Weights of a small transformer language model: width 192, tied embeddings.
Each number is 128 + 24 x the weight over its row's rms, rounded and kept within 0 to 255. Layers, rows and columns count from 0. The size above them is the row's rms in percent of the matrix's.

# layer 3 MLP down, 192x768, rms 0.0507, rows 100-191, columns 480-511
size [104  99  99  99  96 105 104  92 100  96 107  98 104 102  96  96 104 101 101 102 101 103 106  97  94  98 103 100 101 103 101 104  97  96  97 103 101  98 100 103 104  94 107 103  99 100 104  97  99 106 102  99  98  97  96  99 102 105 103  96  96 101  96 102  96  98 102 104 104 102  98 101 100 100 100  99  94 102  99  97 102 104  99 101  98 102 104 103  94  98  99  97]
[[150 161 122 137 117 115  77 141 128 149  96 133 130 151 133 121 185  99 132 108 127 146 126 100 137 128 140 156 148 128 153 152]
 [146 163  94 111 115 124  87 132 115 102 128 152 132 134  92 119  88  92 122 155 153 147 108 214 136 119 126 148  89 112 173 121]
 [147 150 123 101 136 118 121 147 103 111 110 150 127 143 103 126 102 109  83 120 139 145 121  46 118 111 137 111 168 110 117 147]
 [146 117 101 120 161 133  97 104 131 139 157 125  80 109 129 136 114 139 119 126 129 155 169 152 133 106 169 146 135 102 112 144]
 [136 100  92 149 160 128 138 122 168 133  97 141 108 125 127 113  94 149 134 122 118 100 100 126 129 120 126  99  73 139 119 108]
 [183 110 108 124 113 124 133 154  86 131 195 118 117 167 153 132  91 117 146 136 133 142  94 158 127 119 127 148 160 120 173 108]
 [ 89 101 121 165 107 128 136 160 128 133 172 120 118 135 126 123 135  91 132  99 124 169 166 109 114  94 103 151 113 109 123 108]
 [113 131 161 123  96 109  82 165 156 129 204 133  76 128 149 127 115 108 134 118 118 130 111 127 127 146 118 109 116 143  97 130]
 [100 148 131 137 162 135 102 106 111 105 151 139 132 121 140 136 169 135 136 130  90 157 111 162  93 120 138 107  69 135  78 139]
 [146 121 104 135 136 167 135  98 125 135 126 121 172 125 137 125 105 164 144 146 167 163 129 202 119 153 148 103 107 121 156 132]
 [159 141 139 137 135 153  83 145  99 124 100 148 109  80 123 126 121 140  74 120  98 132 169 133 155 105 116 122 124 145 115 129]
 [132 160 133 133 126 183  91 154 179  82 106  94 127 120 155 117  97 139 102 129 144 126 155 135 132 156 107 122 108 118 116 131]
 [147 121 123 146 145 110 137 156 107 125 160 110 125 134 121 117  66 134 129 138 118 172 128  96 105 156 159 127 185 135 110 142]
 [114 148 121 124 150  88 163 123  82 123 181  56 157 112 133 129 128 122  98 127 138 120 113 111 138 148  98 122 126  98 142 123]
 [111 121 117 145 133  88 134 142 106 155 112 117 129 123 136 120 130 149 101 135 163 100 123 204 176 120  99  89 145 178 124 134]
 [115 123 117 120 150 120  70  72 111 121 173 167 168 119 149 146  63  92 107  65 102 118 142 136 135 185 172 133 115 119 133 123]
 [124 137 107  98 147  96  65 118  55 141 153 101 102 145 127 125 137 154 115 141 137 126 138  82 117 114 136 146 163 124 118 115]
 [144 149 144 109 148 147 122  70 158 107 123 115 122 121 140 133 167 137 139  71  92 172  93  90 110 107 117 116 118 115 156 120]
 [104 124 143 113 111 144 105  99 103 133 129 144 133 107 167 128 133 102 144 124 127  87 145 187 117 155 130 138 124 144 135 124]
 [110 157 113 130 131 126 130 129  94 133 147 146 121  78  98 145 134 136 136 121  93 133 132 154 149 132 130 108 129  80 145 133]
 [139 156 107 103 101 156 180 123  81 142 111 101 147 102 120 141 122 168 129 133 125 144  78 129 153 110 122 155 143 179  83 142]
 [111 134 105 114 140 139 111 121 142 139 109 138 114 144 128 126 103 164 140 113  92 135 145 139 134 120 125 115 175 148 100 133]
 [110 153 103 131  89 170  90 146 173 130 125 120 145 114 128 120 120 122 112 120 149 137  90 142 107 149  89 125  99 114 101 133]
 [138 114 108 109 132 131 192 106  69 141 109 109 109 156 161 143 109 102 155 129  91  85 134  91 120 123 137  99 117 126  92 116]
 [119 105 155 128 126 168 121 127  95 130 151 139 109 127  86 123 103 157 139 146 124 137 115 146 109  96 142 155 113 134 112 106]
 [134 130 135 135 172 158 161  59 120 141 182 136 134 127 160 145 162 139 137  97 133 133 134 138 100 144 149 143  94 153 172 118]
 [106 121 152 115 104 144  73 102 118 140  79 135 161 147 120 125 159 132 100 149 100 102 124  81 123 168 105 167 152 106 123 115]
 [ 84 140  86 138 125 103 152 132 128 124 162  74  98 104 113 114 125 160 114 101 174 137  91 156 108 157 180 110 140 123 117 129]
 [127 123 105 123 147 169 109  93  87 144  98 141  90 105 116 123 141 135 107 121 170 133 160 156 141 193 175 130 112 107 153 126]
 [129 138 143 133 152  97 198  89  87 131 143 134  83 143 122 108 127 115 125 109 168 143 154 185 122 126 130 129 112 161 144 147]
 [114 153 126 145 150 102 101 127 152 158 109 127 154 116 111 103 148 110 145 168 145 115 115 107 135 160 144 125 115 119 150 100]
 [129 112 114 125 129 158 110 143 156 114 152 112 148 131 110 120 101 139 145 100 128 118 110 191 112 115 109 156 118 124 128 184]
 [108 100  92 155 120 136 147 133 135 147 114 198 125 155 139 113 177 120 152 163 153  87 139 148 104 170 165 160 104 134 148 112]
 [142 116 109 133 142 152 138 126  98 144 215 151  90 142 128 121 121 136 137 127  78 170 136  68 151 145 151 105 120 102 118 119]
 [113 109  97 108  66 130 149 137 131 149  48 165 104 161 102 137 144 115 106  84 106 108 126 178  92 115  97 120  86 137 126 147]
 [ 63 107  96 132 155 111 155 129 138 133  78 149 105 104 130 109 156 138 154 127 161 163 132 145 151 137 165 162 142 103 148 105]
 [ 90 116 126 129 151 180 132 118 116 146 114 151 161 108 138 122 113 162 107 135 116 138  85 122 110 135 148 141 146  76 171 133]
 [125 106 141 152 106 156 129 142 133 127 143 112 143 122 144 115 150 117 108 126 142 161 117 104 155  84 143  91 128 116 143 110]
 [128 137 129 122 120 156 177 121 132 130 131 130 116 119 132 136 115 133 152 165 152 154 154 160 118 165 111 107 149 165 124 135]
 [130 125 162 166 115 142  78 156 142 123 138 144 140 135  77 122 157 152  84 152 131  69 129 118 146 132 131 131 184 120 143 132]
 [138 167 131 136  44 135 153  82 104 128 171 136 147 154 137 137 112 162 121 144 108 111 139 129  97 129 129 134 157 139 143 105]
 [130 101 141 114 108  89 141 160 123  93 106 132 130 121 149 134  90 125 138 152 141 174 123 110 104 135 152 148 142 165 100 130]
 [123 129 106 133 144 163  97 160 126 129 107 128 129 145 138 121  78 106 102 146 127 128 141 105  93 107  77 152 130 126 136 115]
 [148 135 134 106 150 112  85 146 120 172 118 139 116 109 156 124 152 128 105 131 168 118 127 119 126 145 109 137 136 164 104 141]
 [119 140  96 127 166 125 160 127 120  93 130 124 129 120 114 138 101 112 130 129 102 148 135 155 116 135 123 161 111 135 137 140]
 [113 117 127 115 127 149 138 136  85 119 134 188 139 172 145 137 135 158 187 126 114 152  98  91 139 103 146 134 118 116 109 121]
 [ 87 128 113 173 137  98 142 157  74  96 138 117  95 122 152 135 150 143  87 121 139  40 104 150 125 132 140 131 139 101 141 130]
 [ 94 118 137 110 108 154  86 163  92 142 106 161 146  82 142 128 130 193  87 149  61 114 147  85 107  95 100 131 121 116  81 123]
 [150 147 139 114 180 116 115 133 183 126  95 106 129 121 126 134 119 158 120 125  99 165 133  94 137 133 141 158 111 135  98 134]
 [150 108 104 123 140 130 126 144 156  86 174 114 130 104 118  97 132 138 153  74 155 132 129 103 117 146 104  78  89 120 157 141]
 [150 122 132 117  97  80 168 170 179 142 102 101 148 122 145 139 106 124 116 157 152 109 130 202 127 134 100 112  99 142 135 111]
 [127 130 160 152 132 102  95 131  80 114 119 135 110 157  80 112 124 126  96 128 136 150 140 125 126 145 138 156 113 131  80 125]
 [112  97 118 145 132 108 122 153 134 118 138 161 153 130  94 144  80 110 148 142 129 134 110 150 123 145 118 150  84 131 139 132]
 [129 137 133 128 112 153 140 132 134 128 129 108 129 113 142 139 189 134 154 106 162 137 109 129 159 105 101 126 130 159 160 119]
 [124 114 128 122 120 120 102 127 119 143 122 125 143 104 134 142 131 111  90 147 161  50 144  89 139 128 114 104 205 134 150 135]
 [129 112 138 126 136 120  57 167 102 122 103 129  79 136 136 124 167 103 136 154 177 171 128 179  89 129 114 132 109 147 117 124]
 [157 166 121 111  97 110 154  94 184 159 126 129 103 143  88 132 131 118 139  93 149  93 133 140 137  95 141 163 103 120 159 145]
 [136 138 119 122 113 153  98 178 184 124 156 168 102 104 138 107 128 134 151 119 115 118 117 171 127 137 116 145 112 122 132 147]
 [149 150 165 143 145 143 150 153  50 125 153 120 141 131 138 137 110 118  96  86 125 186 134 112 120 116 142 114 160 135 137 103]
 [171 129 160 128 163  99  92 139 135 109 138 152 111 161 100 129 115 112 164 123 172  65 121 144 136 117 137 139  84 144 156 133]
 [116 137 118 124  86 118 151 118 133 113 107 109 159 123 147 115 105 116 178 131 161 105 111 128 146 116 121  87 142  92 126 157]
 [107 111  92 109 142 131 184 156 142  76 129  87 134 123 141 141 127 109 144 123 102 152 111 136 157 125 121 113 168  66 154 150]
 [122 137 163 133 149  94 176  97 106 145  98 134 148 139 130 125 171 160 164 149 147  95 176 135 107 121 131 127 152  76 131 129]
 [115 100 132 137 172  86 130 101 115 112 108 140 121 115 149 101 179 149  92  82 116 196  85 126 123  89 131 115 126  98  88 117]
 [164 138 137 147  94 131 140 139 191 151 131 114 128 124 121 144 144  78 130  65 150  82 110 143 150 133 124 133 110 109 118 142]
 [129 151 154 111  81 189  82 149 165 121 171 121 154 126 101 112 132 138 130 135 120 135 122 134 141 107 110 115 124 132 172 124]
 [145 139 135 112 122 161 134  93 116 101 197  94 142 117 129 158 176 120 105 150 154 161 165 152 139  77 141 108 106 112 114 132]
 [147 101 149 159 137 126 117 138 169 131 173 146 135 133 115  95  91 102  66  88  71 141 109 109 136 127 127 123 107 181 116 135]
 [ 94 105 139 123 126 115 147 130 104 124  95 111 122 146 125 115 144 153 174 105 113  97 132  92 115 123 166 138 119 136  88 118]
 [106 142 132 135 163  94 115 143  88 142 100 126 126 158 133 113 153 125 130 129  83  94  98 128  98 164 150 128 129 126 116 121]
 [161 120 106 166 106 117  99 105 118 115 131 148 128 109 123 131  86 114 148 155  87 125 149 116 109  99  91 132 120 141 128 152]
 [173 134 173 153  66  93 116 140 174 149 133 151 130 154 111 144 126 153 128 124 106  82 138  87 108 111 120 129 119  83 115 173]
 [120 101 101 157 146 136 131 155 110 137 139  64  96 134 152 125 114  96 150 121  98 134 142  69 115 126  83 122 146  95 164 122]
 [121 130 112 124 104 122 121 163 135 104 159 112 146 131 109 133 142 121 132  94 152 107 124 144 136 127 147  91  80  91  79  88]
 [159 130 134 149  58 125 123 174 165 130 135 149 113  65  90 138 126 108 109  78 157 173 120 153 150 119  85  82 117  96  85 158]
 [198 136  51 143 128 112  98 134 151 140 110 137 100  99 118 143 168 105 137 122 123 159 160  94 118 109 120 123 100  92  90 153]
 [160 119 113 143 142 114 128 104 146 108 148 129 122 121 156 144 141 163 132 113 144 119 118 150 133 117 121 122 113 108 102 129]
 [175 108 163 102 118 141 136 108 108 127 123 104 177 101 138  96  65 113 150 128 140 120 159  88 149  98 124 122 102 162 126  76]
 [ 94 140 110  89 174 160 113 103 164 140 121 149 107 121 139 162 179 133 135 164 158 115 145 135 152 141 134 117 134 138 126 153]
 [128 135 122 150  59 136  99 176 113 133  83 126 140 163 126 138 100 148 129 149 135 142 124 151 154 111 122 107 132 160 103 125]
 [151 112 125 142 144 153 171 131 104 192  87 110 136 122 136 147 112 144 129 126 163  96 158 133 120 101 130 135 132 101 128 117]
 [135 150 101 107 116 111 115 137  94 132 131 174 124 137 161 120 106 134  57 146 194 103 145 128 135 134 110 153  82 100 137 116]
 [133 120 119 136  89 181 159 107 173 109  81 106 138 132 106 114 109 170 129 126 133 135 106 111 130 146 147 115 116  97 104 123]
 [116 115 108 101 151 138 189 123 127 133 133 135 128 168 147 154 162 115  96 127 155  91 129  81 111 108 169 119 148 116 127 119]
 [143 154  71 107 155 144 101 153 116  95 177 149 131 110 125  98 172 132 118 163 128 133 106 128 111 135 114 167  94 109  95 122]
 [ 93  93 143 162 183 116 192 161 116 145 164 113 112 123 108 149 104 119 132 115 150 155 111 132 113 114 105 106 109 137 169 115]
 [113 137 105 142 131 140 154 136 142 154 153 139  84 130 144 128 173 131 110 126 139 143 107 128 128 129 134 123 145 131 144 125]
 [116 111 162 139  98  96 165  96 176 141 157 129 116 111 103 124  82 157  99 124 132 152 158  96 132 143 121 145 129 103 144 106]
 [130 123 104 108 151 141 147 147 125 119 140 103 128 133  85 159 143 127 138 102 145 117 151 122 132  77 125 115  98 111 140 114]
 [127 104 112 106 107 159 112 162 192 129 122 157 128 156 116 132 123 138 154 120  67 129  82 104 111 132 104 120  94 120 105 126]
 [143 120 145 129 189 122  75 117 119 101  54 125 128 112  84 134 166  85 116 114  95 129 174 115 130 146 153  97 101 131 143 108]
 [127 105 157  93 114 104 103 131 159  92 197 120 152 113  76 120 133 134 117 116 141  85 115  94 137 152 121 145 136 104 114 128]]